Part of a small language model's weights: vocabulary 512.
Each number is 500 + 40 x the weight over the matrix's rms, rounded and kept within 0 to 999. Layers, rows and columns count from 0. Numbers have three digits each.

# down: layer 3 MLP down (transposed), 384x192, rms 0.0285, rows 76-144, columns 96-191
# up: layer 3 MLP up, 384x192, rms 0.0464, rows 77-145, columns 96-191
down76:542471501516457428527445444447517528490514499478437507462465538562434511560504412456505474493544488535552523482549474478463486504438479480512514566503495476481526448487504558504485443477460493539530484504484509540537562541387503545492468492460454527482546513502509417418485503507394468558
up77:564489500530434489456495579523490551533551512529470475548492509537432507527556464513504480529557496441491490497491458556516535496509465450511421449419506475481553524483425503553445510461462353581537493527492459445494510542553482557496540546422516473506557431544495510458507524467578450500
down77:483478457499566460447493494564522498530427493520538458463523586508521472468566457479537479475462472511493522427534515532551575512525476498463481491567469528592499426471507455509487512526488484485522523515481426494485503486580448523481481484491547485447514495438449475461540562523524556485
up78:490482540470436584514509388517474469487513502446500418541453445569490499498487473490511488517515485510562559465455547529487554540458510540527397533447466501510507526501564501434441564462508533504521566483541540523528552463513428601480544562488536461454514476463536392509512550488539533492
down78:430523462590514479528514471501517491474532524386549530499528493458545500488387445511487514493513456516528529498527563473492494462472495465476508502534499574569482479503471446530521469518538586498460535522477465478515495556489494479553465548490437510452494577524494520456490494484452420500
up79:546495495525461513453490528531530470468518468544503502526488469537464443481508479499576542479443527503441482497509540510494467562439516485493523479481459466544568493530563467543453491575483497469538536542481530494493519526435536450610544500571448506492495461535501495496511473549543495418
down79:499508469430504477541481522521519516514526470580488518499536525393488493456510549506479524476447562516512481413493416535500465493531472533497526491566529532474566485470501504506556496548522534520490439493481477525472534510472529504496495536463507504527506484447546451476525459521526539489
up80:451529549535541521497472460527488533530583421521490488523486519507488495474490462500514558479555489484488467543496501532481487540462400464464586515488488477537541464559551501506487515507555477505440542500468516426571493490507437533502505551538533483391486495478480536483474538482496428539
down80:465493456495483498536472519541376457486522505493480544555476469512540490437501455504473500496465478572552477588526527405553492502498550456473509546515510485577496470423471503514466516485527559505519435502509490532497480497514542500500482456533500511475515496433426558479551581502439507483
up81:523562461463467523449541511540483509532500534560492563534547474516507510462546494464462520411504503514511482487484516482545534541441527494558517512529519515558561480545533445520547477484467484477556495544528523510507514534446482554532515477442585516540470452531566462497526516498497510468
down81:498470523493518495515434542492513529528493500482498489535533553466496426544569453531482566479536552496440552534566533472503467509531471526551453497556480420465495504475506516481447493490491455532535448468477481439516528548477477499516510483519568506462483569431492497545470518453502510522
up82:490485445477423506519533469478446516473543503488482501474517543469465560564524506436494519497532422547489502571569493456478541514409474474498522555454509429572480552515551497557536473550485565499489565462454506571498536480535541557509502486461502505478527472506530446544535535474486442498
down82:521505502530496437506491523489458505519625537461522489464512469552494479565488475502476514535465476463519543538505538558463528522488478486504521498460478542515532510532472510459493507562526471461512525494511604492539533537511469499517576455540478565469448464493486438564487515436447446447
up83:510547567424398527478486537475483544527488576523438528499479439459465526548495524557499499446547521526468472494405497581492561481431491459565457475499441486388516533480544535511512492513448496428524465526495546461491513472546440497510473485448520497523422485449561459542501498542539510453
down83:487470517491415491460485582448505504458523458498520471466522559538558504535568512517469450534553500490505524524468477401546538528469460557477501514467469484508462472497445532531613447505483508465467470521477445447485475468526501542504543468521395483509471475516538556472533498486427494555
up84:521510474529522509554548478486465465575461487512474489521480506437474600491455498555572494518506508540465555530483522452503481473494525475532490562517504462493596468514463461496472541568513498547506527496523529501463469576482456541570482540524472494498464469472479551491488567503566438521
down84:484511502501530412490520527424454491495491553480535561442532556492559518468538487529531474509541512524512514526527474510485468513468540466499475536488482455461483506505561489497554467417514486447494497485486497555534522503485522490516488480538446552483510510433534565438508449488504472508
up85:496490485617436499495481520531551442487485435531494496514401535536450497507461445534465457470465495493512516540551456488477560451522468466591507621509413484493471580488512508523495549522513509526330526507509483465434523502507516538594470504505527544438492499463472512561452516521513498433
down85:588517476548516499507492536504584447496518486513496534496527493449501503509496447487532504517535494531467574501451535468552569588516517436437457515511469451501532484580446486512545469451480452470562480496484559381552481481576531490545509472575567500504510558506453477475486471440543466474
up86:540477544481493523478524474501481494511529414492505537541443522467491553508471472472546462534542449448493490469493496475514508519411466533550427558510511483539506552490578487479485602569454430476444480569507489485436477510540445490471528569562479439504487477426499418524501566508532519440
down86:459501469548487527537509454508542510483508462468499493498544440446531509507449569542551515547512590492532538451473502528513505489525404475495499416541558480496526490465481502516484480526483505384560519466453512452455534502479514441438425557604472514513490515496447523517508449507494527498
up87:470457457502513538498502541563475516498468531484584525580584557450497538542545486443476486454483530469529509570503470478504479449449516456500524530487488518555497559534525488463439505535412510511514528507443502567559482505486473490503546419477524430490483454534463414534506483502444465488
down87:498432509507450511541471495442437467494561528485513521475493524524509549485510524468452557545493475406472541487514529460448451555540504513499519506572525506470502502455510539507523472462471518490556444534533530509540389471501466490542486483539480533521498527456480539551469479504478494510
up88:522469483494533519538485464528525369491560527491483486457616540525438558539506471492528509528540517554476480521538426465510569530476488531469452507454507428529508499487516496444517473475511451468545508440515575448489490502491513455453554472507459487537513458533525541531508487511449519491
down88:428467553479539464517532533463496481496485540505478494596438574515537528517526485554499535567420491483480457526418441469510436508549452509457431494478444421414541497537536495427468548435489549539470435542593549579489506514506445511446493506511551477530469592481421479560513468451530502452
up89:464526516457520510478508523512522451518440465486499549476524499436505445599490546581487457503518437503513423546367425542455453446390532504498575481525531470470548543440505413465482601479486485499477520543567489482551579584459514503547489557520523485538506501549481580538462507458475550502
down89:423449478489476522462560524523456525510468513542520469467551492523513447498497545482463449467431537501515516450502507601552460435550468546487467416496465536533475441600482526446500506580545524478479444537510439481471526520445424573444499530551474503499475493541497436494583464501534531452
up90:563470536492491485590479542504604475506451445527421478504427531504420514518424458501553481543519500537457485534482414517461559458471482516537469549550534539419441509474559457437543514493533477471468516507494499451525438567567511474540563474492521485466571500504522454579538464519515505509
down90:533552497594528470523489503425597474562520469477502464503414514488453570529479481576489509589446460484559399505474497502472553484515507481519489516595565522483412530458432406535460513414566551550437477518461471424509461522516455555525543412473497499479491490465486500495544494466465477469
up91:463510467545528477466515518498552422454492508581467444544587555494504475482473453450467513475492521472474533535508455542476421448497482577600468508488485481500446485530450508536487478580516525520501570473505523521550509487492414479609563517466549511442520490507613542526460508487494506504
down91:427528469494494530509522469539514475502506506572528488470527494441514437476394531478484430432568540503397513411514477527431458448426517397489519496574469486461543579485479449531466498510443472488569579527499493440525489560481478472487461527511502539486608536467541531523498515490480528420
up92:576487530505458516520452534613462501605452479516444528519495504459523498506534508422504457520557428644515542468369582529543424489503500540532548497463494505529528550484480467540532565485472436462495504475526501479549480416552515367547527474477469433550543566551522476565431496474523512429
down92:552517554513448517454494482546458545433427574443470470549470470516541505498604422508503532546508445538534517479540501492424487563402494522552528417537485452474486446526476519494400440494459523619509500414554494475461526468549573490451492463502578479531485562515493549537429542541506628534
up93:555547538455499580556566525528491449504476546463452556523514532470461454501477471500481510497582497531451497553475532508487486494482513472509518467493464545470540566466589446475456501530494494577542461618451609537492538548537550498501428548580504475507492477467452496570454544545544415384
down93:511444455506423511475547539514543554450479539479520491504566514463483516524519503512584478473452512493521477531467549464512524517467439504471505453435521489527453515453533496516469534430463481472478502566520493472479525432559469549449501512525496515561462428438487458502495467537507513368
up94:491548493445470567496552472491528503508441509515496516475464539543500467471490534554608437467519428494540502546523480474558544490506496531585510465419486522547523473494467502506513526554495479518444507530505549509392456480523491520472484495527451483363539498434560482471536514486528490481
down94:468548430509625566528526526484549498541525569513518505546478483482529496548479491552524519472554472401588506534519473429572496540404448510478526477404486475530495499528452501536584516499483506513470425595530462560532466473491482549524486577635506609491476510447406524464521453468562553521
up95:549470544469490497507522408513448488554465480558455460492469548462488493500434575536490479472577460492435492458505490486520563510531524531501516494521518552508474472513527540499432518539502539500474492559481462479516497495505527464518450478449507557560528481464542547455494431468513470572
down95:506474478442549486501503529472504547503525527403451482576482486498543439422513453490504396508589442511490529415481546476509502452541542464475489491564441478485483581509457529437470537478517557496573503462453385503532532464531571582589459462509576469483502475477560501515512478419559511483
up96:494526514547476523487492534520475387568464500480502438469525552565441455547452517459480394447487452548424451497451476552462480487500466519519423454459544522448513473564486465504468566471548495449474519537540449558455482484502485470575534516504450552415542421500461422487549493478541517558
down96:495483494478480550515429533563503481499446529504601494492462514527560517487470533494513468473546412541459515506513473528449519542530483459463512565512519494482487512447515494489440538467504518486472473484560520572519483523474514461524507533483553486538514474440443533541389539548505482590
up97:462505466521501495465471466484498465545505471548547469504559545471445469470459540504457535568519427502509500505491482593403497486450522426531500503500484541481533515576547535467505502519531474506479596466529484547509446462507513533455490488486486505505458502495527475537579486426554457517
down97:514470543494455502491524433497477452531538535512537482479498518457484479437456494502460502517467481553472515513462477475590462434517514428486471482525482507488508502492493469487413425501491580479494523543410493541461521517529478468513483450566585574508495481502542478472562514471505534509
up98:485505572413531440550517492550500469471503495497513537590536506458427495443492454475532489453579554556444497534484494497493440533459595513489493493535502468518491506498503478512428497496488507501531514527488526492494448598509491546579445522521508481567438438487454435496551499486456414515
down98:505430486527585438480460455447545534497448554483547506465465464502523501493485465441448502462557455459525486424508600506468509527488531513479476592513498458476490469542479552514501429530491513526537485500475482484483532471545500513586500472531516584506462510428417485457507563477540493481
up99:575566502447545545483548466446464470525507417520531553461480489443441467520538515450584527571533427465504479479536413528503502461523521480470456500526498536482502494483521478479447626570525464477545461588520519433475480510510515523470543481476519547477601442460546499539426543484502489547
down99:505536458504483466495618548479498526553521530495476551434508485548532461501530546511542560501459515504482561532459602414499446507543560494500485508493508494514491540510508520438443506510494443454510513496461450546558471476558536402422555497512501498473476494513524530498403489515543480461
up100:519453546539477498525458518490444468487496507450577526557505463418551553501499498499477451453596467516503426483480586575457531504468514467531464451509529545443489500524502497520455559577472442578475555555495488528469509531586512515542542523489509470410503497491575434546516491487532532482
down100:491491438545557414459543461451583557532498552484499491477540441509431534498568485487509537533548469565529490536465558500477462529499529462487567508516499539541586503473485535469560495571481572510434452524534527505459498538547501494467422450502493487370547522530444479435503516419496487486
up101:530484521469516547485513450541497520506539562497469489476414488464468487486471528531564442495599476499491499489481525510462460447439561463501533448536499477466521533525542439497506570495498468490551526552492553536431516530454480495536545507536511436466515500537492465570540484538486437461
down101:406435464499500461483556518516518496526451477444487463554543518544493449425567556489411590457509468512463524485515592496524448490495536491466572464476437451554451464406497539515494489525498567483490533537506483495501491493528514481441490543530487572523503504503559498496513474509536455501
up102:493473485488514429408441507491480438479513569558451566560472538477480480480571570501514454402488500527446533536464508517430515487532486505556520509514502559494505478557507487524460447591508544524520505479537492542547453472461541503584496489560530484504552494443540490505501521489550473514
down102:501563518514485463509548444559530554501472466507523536496413486505518550496439515471509465514500536492545525484483444497449491476452502522388576523490462494514438503529489487499443483427499494480489471462437504476537454499503489470520467476514525485445504556526480496526504478525588564422
up103:490477521506481499452512455472546495468558475457497536549541456569459510564442526505556416445446487534564490550484509478512497540425494421557443564518462445539502540563550458449575553493468493506526558494547507522447513508534499489477484519467530495499494518530490486516486507539503483457
down103:480488511491471494512539522513564522510502433482475548546524489439471464541451538467561524481508499500480491500545463412514461412552547459562474494522487463473478445553508432505516484472500458503529513530490536468459526519511525478451493482511445485489536485518531547504509455465458486447
up104:546497611446532510518539558570503485527546424545433458505468465508533503504498496488498492533564485435487482620543483503571478479475587463606502469423476464492532595498519500499506492448550466536581594567501491483553482473511456489473444476459499505456445467464485491463503550530520589422
down104:516449511451487551480475557457584480459563529519544502513530523533434456488585430422465455545484491494445525509466444427508544510497534543481480533489522549533528508440508575509558435514486474504453548485455523468490420496506445588518430550527491436560507525517439448540523561449520521454
up105:512519505466507454464517551562503458510525493534431505535562387425513476553486488526539456529607495493549503571464436472512492490481539451449511507493469544515482574531499443496504523516438561512543501516513516443534576500575512527526516498539538476472481519464514498514437436484491467501
down105:499474512519535478545469476468472427552621576449545529557533449510501495504500483424464498489460462497523530420470415492477526497443475577373501477476525532515540562492474499469521437539503476451494527495440490478488562441503483438528506507550520534537479517533444471525456529483493534484
up106:490516452455463552554537443501527478445477420438468571509497550530494467570543456523493488466568498513468422608460483502521543466547518546512509438538538455484516545523467504490516524484417397534522501536522518473502492520518531448512533510511520381499577459574518447579525495437495548438
down106:427466501437485516565461534483382458512544487517471483465561531509509486450558477466567496539496506476496508496459523441496468488472602477471419512375498516528486484473456599511513459494487519488459492456503500523522461449571578470453509511549570467482563555511570500582549451570491498472
up107:456482497461523491503467528510478560543474577449473512469474534467515478536508466448493454468491417521493423511445460504550503555408503510441426509556505520494501576509548502431531519553471507539488535469500528521549454582474523418585499534506482502469529421546464481531537557453503476455
down107:483410502463466606535491450504427457511551451460622485435501546465509453470507487419517539494479478581450541420435425503491500601482509530452445559533505435469515524451520485519583487446496468522531504507495523519451471479449492461553549470470502511515470553495524457510523470493496575518
up108:540552534447441548485500534507529459457488531514524473545543515496489462477515533522442473538492440559468473537520523555487452568553420471561533476496549495506525481553532489479461500581538476521410534521504542526550503578503465475472498510432511408470475430457472453427471456418540488488
down108:522487537423504531528472538464518462479511533451444529524562526475481434459516500509562484439500530501472514425545446475412553535454458469518501448539489473512505465515511563534478482487612528566480458457475552433510506446485515531444538503467544441512526460536549514496538457469520464483
up109:556466470486484487545510495556470493522529495480494559492480511486499504463517577500564506526572478521418528553467477527452485503457491528518526498466525508478505507544439451537559567583530512509462532516509487536523568500492468476530424549415465528480502499530528515505494485512521522509
down109:422555455531473552508532398565530490545478573464465483520484513505531551470536551511505572484542452506535476500485534489486508511470504519505605479475420553491496555517509442565465540494444546464464451540556496533523414464492468564502434551533414517432599546502496462512496557498428535518
up110:547525539517535489504530480540489469509528421480512572472514543504581520554431476506486431480523478592517500545505473547438492495486506542559536469493457483474516550526521457517579523494458517503537448502542468486527539489489468490512550450497490502502470525592497472473507421471499520473
down110:511564482510553569503473543500500491548537453536489512494483545517507534483482504483477515475521489528550470468451556498435541483456595516490456491484560511476490484484491385510542477444481463505504547546440455461497487504534459508578485517552495495509470528581433422496538513502457494517
up111:472518547498407521566555475503534485498450487475532504525489442512500495512440540427536548490486518518450492547487542536545434512468491559524551545433493455450564482501529519506503569544383481549577523487524492529520431494578530502539517567471484439458491559513494495528485509440497491450
down111:444512487504552543520544553512445454488426498548495502418509532509555476429501455559471434461462489525491450521516516487550556499493528507473481516493479501517422517528559524484433479413488498473519469528472479500532465446498574581447551436499530439499477464444509561465526476493551497487
up112:474471525534466512486560456534526478467466550501536486514556468481550497516473441440526501438441492524500513577519564491534557532447493508513464520466547452457511536560510556488545513476512456455473536544492534453514513527476502525516585505464485506495517476513540417533421559529474493466
down112:501489458559524473547449462542469505489504483488482548480527529514450475451511481514519478570549488477474547481539523475473495421465504515483506496499454479529512514539489471441418485541459462484494448512466502489557431467523521495487510530525552535475537536524536540596525474452428518476
up113:562504535477480512535467481517539480547468413467476514575490469500473483456511496522498511424546551449474467480530535564540530528394518564544438544456530516471461502482527488521385530484546491544513492538533493527458496531485555516474601539466519510414442497553506473545518530517476487492
down113:481551482512445512458477524459492523410435528517476444510471476490429553491588441496482484614462544459571500454566511558452470480544467514465471498587483464479526485472493467540503512534466525492492446492486484412486562421462525480514479516534472486528470592486550534516435518497481451481
up114:442516481479477541512473500526409534491477537532445452468490449537479514495524540449492458496534524512509514529443451466502513529486508470433464497492479415420543530517500576493510450497561513483475572460555538509451478525538540535542520439465495505456470485556493522490508567523476548422
down114:460508588518492391496492446515431512464515512426516558505525496522496448482440508511512488527551543538489532465513528470506516482518469484429512558542545446465548544532530460483515444479466525468467452454510461521549556551519488493534527460547509522451527489455485456475418548498490555518
up115:482470520536502480509502527471441495558531557532572431499519520504395523550540506499499495501512457473519417496527489584480514526507510494519430419440547497437489504482560499454513522561419455498521510577477509477526516532488530439442548480519438497492520501450410458531514483502463468529
down115:490471452512483537446476447506471515547444495534537492503497471494476577554458525461517464503466487503567512420511526497527433550428558482478485516512448520506550589566480503460466502474472460500477516493405521524498441539468497518473532440502542594502482569475553482497499488468450545532
up116:435509532551507502498474580589531514562447498612490457527586552516439489457502463499481455458497453464507544552499507494538480522442539425501508565413538489464624552521533429481575497545489452508538566451504483520602498461477483545443530463517538461480489465515493425495457500445615552522
down116:589509456509523534498505528487494526487521489456596511479468466484490480481493450501512518575505449527530478464519540427471540500602493513488484471540430434561446539485470414526461455390487631524480480465535447570477472498532481489544469473524557477423477540523444560439485501526494533461
up117:488510496465499484511467493479536532504528477441434477467447468476535549571571469500494567409455629497524455515537447515540497546490471512479485487496468502489530475541581487491549528560508474550522529510529500524505490539469532464589473525480483504518507447537492476499454523492550452479
down117:522551496515456468585538447469521519558523449470468487519517489551457494512417556487502512507589450488590495493499463446458491460509533507513458543563464475453463513451440484507473433457479411528572431595426567517503471506506436551497499487498485523517512547486509465559519461502430533561
up118:516480465458554404454479457482488496531529386495456518398525480465459560477506576459480501548467489493555468596510483572523485494436520505514514507468520517448493552513471420446507524515450524520543550545522527470514548504468465450467515492613540458522543477579532457551446469508502535520
down118:469561474516521531536540501586547540519469521438477454511523448460476450522409492510414491544459514584546494409493485572485498451506504458431551460507440473512452557474508498474461542543512525470483486533459353467476485495543430563552514502427530571463562520586493460545549630455473476476
up119:502550464541477552490563501515395408565487570504517464498591467497509519455506484448459508412565507523466418558476494597568559418444527508512522513413572523499524484555560489535519512508457538513474501480526570508569480481496508454477565576606525460497488486543500485507486523510500469501
down119:463541517543499500624465523490534510552557474480499570550445520535529551500461521516504568567446450462494502588469573505505499507512461438519462472465468463446527570477493563516478452485515510449491533536569446525409482488536418505385460532385566516508514501551505470486451479486504531501
up120:566494517517543486506490429478509511453487529530499494537543465416466495461512465503494515502536458601533502493470591480538483509479449448480446443489539474529544523517531492470570563515503489539575570504526509466593495482506556487535480491418511499538500465525567519532490505517473509496
down120:479452530531557515435495575517499512503471488495530527493480464495546464502538464543490547564459532505511495414456447465529440469564497499502494472521441442517528482486462553513477546543539592491529470480468499485493475479453531522445478515499525397497402573447528480465538492486525574436
up121:506542500482510518480506500521508462550560489479499495502483536484437459473532599447462439481544496532468548545509491616475519494503478482543501503495549551506608578554563409509429481555448464536504524546507491523532468499468494527544490445474525504513504427405526508511497605459521476483
down121:492483444526465462448524537574517482586547502507527431509577508438452438495503486523520464441452588593478499490434479530533497472469488503502481524507525615534588545550603548449470501496520446532542548453447566549596519499490522476583553470479564558546493369469520485522552502485523518409
up122:550523547514462500514497470501500501556542456571510576527548557512494513584451484615515519468558503485489487513431448519485438507435509489528487461462466459433473510403455507446434465499451569567519564563563506505535424551574540527589510553434548483483465491498601468522430533476461443517
down122:501515575463494533632491563508459568440485519517468492474558542498523519475446478501492581478448499500446521466529561488503537537521502523525518413503542478458484439509592497517603539517547528421484506469516468544434524494448561526429485467462436460500532477501546538517488526536556464571
up123:497513571443509452483473502519487420559483443511479480534467525437474553511430514475508464400431561460480466525521510571534509465485515520481479449494504533510562536557501488524497500475450414485470546481504525487500509521494468457518493559507530411472553499537623496540513499469547496556
down123:429515490455564450531563502473505491488508528510523502515455458500487511507475541403584533563489467563547465491527452500498483453466522516566463484459471503431461468561546528489530516562472523516521499538434522493472496504555495553527447562549478595486511498449519496472506525511502461536
up124:548501493432582556511516514525483431481404519557511473535519457517454483541461528479583461510499466519509577581543479554529548462463567484530481483526517475521526499482510479453497516515476456444549577526465510503549482538450518488511490507466448504442507471537512510462507509402448536537
down124:497506540451544583514479547558505460492476500447536453542469543490507526524496471411537455499518462495480493464470532501489485478497569496482592536554476496485509539465484454531553458521505551531475515505518491461481471535503478521450484488512519526493492500493492499528481539530479493463
up125:586538565488490507492510554502478471492552476531529539478554583425467458460403509489499534403534485455528517559487411578545442492494476472561466486472506508467544525526526498439515520510536434507514483561537488580460459511437452443562501490489488514547469524506518473547539483447520453513
down125:485481488445549475579506455505493493451408567558549466528471497506537486466539529406473600519427460495535454421532465475536464599490542496576504463547528535511441520561409519430459541472509474503473511479520480579461443513624470476608490531542486537477462441488454487514528545531534539554
up126:489565548470455544512552517512470502548471506562467467486521410515484483472490465505516417427514453573437517514422486527511480487463445508477497438458479466535538562495507467530450563507444439533537540509504585473555479498404469481477582502524471484585561446548564462565445528487538496503
down126:576561450435475552563510492549447492589485472528430444487529545449500529412436523538553410483476423610493447532480483562526529522419460443520551505435476477486535487570549474510450537544494446521509521458512551557503479503501498512499536502440516517512522468525567544533482539516534506408
up127:523518484491506491508498551505456438570446490516534438588564429494530497460504522429517471441489466533526488567523539525526488477442518438526492578442525520430593463468534496487471459556511469510494598507468471535471463519465512507518511448537445486534537425458464517496434532415513472470
down127:525429516524578471468463566431466500472504443433552521448453536513542498476541536495458488483529472557481529520474519535524517539546539547555456467518563431461508529514552521441483485495523511507528485515488519491499478488569567444443521512492551468485507501488488508470510526507455503470
up128:455527530487448471574542493450446430386467572543429531500491508468521506501493470495510491460485506488494450542490490575477479504481519474533441512490488517589517475547439559519410517491506411508456485474477485463496464593521541493583541502511504576444536406552484511471497522479544505441
down128:527453476524506589502457557440511551483488548455477450491572479363513493492488462538494439487506529522549491521512475503521457432541472476498541370536515518557554551525511476490496475469448496534487513499538477498463513558478542515505444520534429538535423526524469530492486402451439505457
up129:436502532470488521418477475494469516473506521521477482503527504504566519554492517473566544498480449553540498473477545584466514566425511489513531540497455530482523559479499543518501451577514494533426554544516464508531578568566583486503525483524501460520448489476519539470370395556473465498
down129:521519512499512565505522475505494525598522490544486448524451488514483420490524571584515455462495536455376501517430517505522508490440508520524470471434544460477504492492550457483446498502523484486501425478419535453470495493535500490500424505583456504480540501545468475443639486461553515365
up130:556509542541538552563486480471489488494496519508584484474441442500423551426491543491530495514484482476511498572542489506553473493421472566512489515497483546466549555533630468463448499462517476512504514482443536518507587538534460525543517479487631488532540483442444488489504473421478540552
down130:485489462529516527547528484483552527469573504437483567469478446545512490577538472465503512453496456573465534488468531445520555490503492545448449474611448574517537421472479481525497465472544415515473571451491484500532520516533471562547568438461501510484521551483490501548474545506497490519
up131:548499552453504470500540461569553490523436525536462493507522478444560518563462499455447521418511436508557465552504527424568526528502484487524435515420443524531464516453525506546458495428496407495524546490438547513493547446538495472517526486491533526467447489457557430492454476434513505423
down131:532478487455472444514516525526528448510489474433540532458514514544447534491519455479484448577563540512500545553499484466483448461547520567497551505487528538482406496537502504528504458538465481483414448589473546492597552463473462531534524542495445494535503508456482484576440477519465483492
up132:568538547518451480445506484534476489534470498512527506517502567530477489583537458545579449518527446475430557487439474488462582507514457478479535480507497472450466545536524504509489492532433492524464546542517522505531538491531440512563458472545535482498499496452459498554529503530506518535
down132:466474518524504547516516504496414544441457515514493483466512490522570483431519477458501545540554457494574509502493482521526484452483463515558528517475477531446492459436540478510442495505516511413466486521463513534531452529507455480497541441542507513475518557527465501470544490532495517573
up133:511485559488548535510492492524482561402515456490430529593589493502475507462494497541513525479524528556483517514513508513488502448469520539537485512448493474456540554547557500461505529510476549544570567447459512550481476495443421533437551525462504461515479521471450509530489514502560566472
down133:533481571500519511457536441502506418403491481518537471536473489475509499474471478511459473507529497444545532458521501487522510492471484472453479497525458475517441466537488465522429523513543476521549468498486419497503604550490432516579535480504502557483488507485504533480526493498530505484
up134:456534526528474496498534471542509505510485494495487488532465532529484511548474498511530513471477561441460540525569524516542549519482545505494453528480479457494554466478568522480451469468542504555489551497511481504491472486524493462558484434454579482467578451537577486449482551495520457449
down134:493509502532474564564460482462533500514532488409460577422466409531500512515475492534497464495488464557473529535528510497450478521424457479484531472554484512508561461556439504481565504481462504544631488480489551479519459559518455585488464471481451546508518462497479505544460492481449509483
up135:562556511475445482503518506532471492595530438512493501571380556419387435537424565495578477479449508569440556545481490573562485539451484456562500578438544517519480512486485541510473520515427423586526430524551454520541464459507486538512497570467511518487484454502443433510470570489557486572
down135:555486602457513466479511558529502479531427471490495505540518565493586496416506592504520587591470481477489472445553585534490462500471560488456462530464573440504474436574492484510419422459462544525503498482437489489497506494542481538525495538474449562467474557507518496494470504554507543513
up136:499530525479500549460603519544438510560449489534492438553509455477485491558506479530504490460440474509475469542469502476526435471502449521514493523544529478545495461527574498488544519532482449452531546525559470549454464495460503466471475511506484508541549530522516515583496480528531477455
down136:504510506491484514527505493456475530504507527442497534504452523475502487498521479563536524596538496538512489490490517494475540521505482439474521567479508563568513504472534459513449448460568452535518456524500512577501547507509507533446491484522472517495477502548477554461458487490520457494
up137:525532429470513511477528541524509544576529472536511466438507470530557411520542533433526455501564475484445457529497551580534485501498459530497404500438492509502501542504532492503512515495474535454506496506531547476485488502483452503589473510413515496466550577484542486538515558448504473536
down137:523548494472493489456520509559406544585502454519496516433481505539486511583519476481526519532528515567525480458524458552530513487527528447443543524529432544473543454534513604507473526513546519515546470572566487501485522485515474493498530552410465539487573490471534492533434496534433518514
up138:536434520559505474443501483529497492513490532493563489492470524480549469491515561481455539465453434512451576478482497454556463493423486494475451453396510576490559523540575488482500485442466517493450546517482563496499425499513531562538544489471530454537521463488561552452504444430468517502
down138:454515495526550503547483537490450551487510532447539499452508525528535497494508485532475466489463484456507520528544536462531533503633447542505542529506560457593501455509528536542443442522519528464451474518428506472524509489478537546549506536477506555516465558470393553472536486446460497442
up139:510396437480474478529530555480487511537511520542498541484526471473455463478548574473497500519561513526531477505461509559444504452545496563545505477443489466567550533436465521546421529589546486535463555492502516489499492573603509491479527449439497489476518494508508446436472515505481491483
down139:497404510469474468487493498560527485562509467506487525445601546449534469575525551472469469435469461466476552478512543483491486580468499503486428471502520540567520511509551459476515490506502451490507497566515526454460591464444466459555516519538487540507482477522486566553592492547496519518
up140:494475459503481455485515480503510428533554523550543577503485526489486550466465570429527493441474453498497530481540554601495443458378420414581511500478516465447484550571456613542429521515468486518519472507527530489510441471459473482522530555493473470537506515440486512527469544490482502482
down140:447540430542529520524555463492506520512520534485546530524486455517568453596494514504470479559525526527549473476559509543429523567502500509582453472551508474527562535548517419473427429486549472472502477492480507518500559510526510504459554501499510541445419465495450544558479499511404493429
up141:509474535461521519467459477496537441499434482525530480531529450519440592560476500533517529520447476484471514574517463501500376437552477535592502507582573546461530523465489453452517518514471470536572517513524546457540571556522402540520499519452523394580540510433534443516488476500596495541
down141:449554476552431445488460446482469503462592465512484444616477402465489444474448438534457430501547506537531538515560498513413492485527472502495554477498543474475542507464544558491496476506439519544456520473477548490507508568517490474500499509500500473506564454551531483552572563460464537484
up142:471537545433467486485538462461547504537447567474490520487502484463483484505547477498407398497540449502469412526423429548522511451544486537472497565401551493489518499478494506476503482547470453537537504504452510539568441525589520501546561517499482478488554525439533440560478512396533464466
down142:501541482426528464492555489513508530456451477476524578470486557534590515536483521530516471496514469564549533499507500457567573431470510529496483584454500493474572467481548502478516504461459469426494453550445431504553489464579484446447438503506548438579517460484468515437464514475561506480
up143:491527506524487490489551460499444458488508465488536482498551471524464502470475482500495488426468520433473510537463489482510514457499499525525561524554489538460462509504586460514525539430476506562522557460528540497528461568491515520551522549517523534522470475484490497484519482468555487508
down143:481468512513509520487513464503505607511506527459492534490503472526455444447470566493488537536500505513534540506570516415472512586516441496425539413546489577539487444512439479470499507516483454517496500482494531477494560521527495520511501461524487538475524503524463564518516544529491483481
up144:491528473492544549474542508542518518451474525537493527544410498505406448594513562509489432501563501510444453581550510512459499557521527473486439475530513506431504503426535470509454533531505488511581444561475509487523483508440500490504444523494465477497544488391407494502486490503485498514
down144:419535473481471475432519524505499496578469514542530417578487516435409496519396503497555434502539595473503458531427587424471526506475499451496523471469531523526532494491515489485404528520433470472456433506546406581497433549561527588489540526517517507520453529453459517497531445437483582619
up145:497418479526487511495479462600521468569504464521443475464471536519530512554429457588503470483527519563495482496512473515537509442534432508448460474517447536530480511470499533505448525488491478503514527437527524503571550547508489461502495533483523489523597502543487501531438556501475538524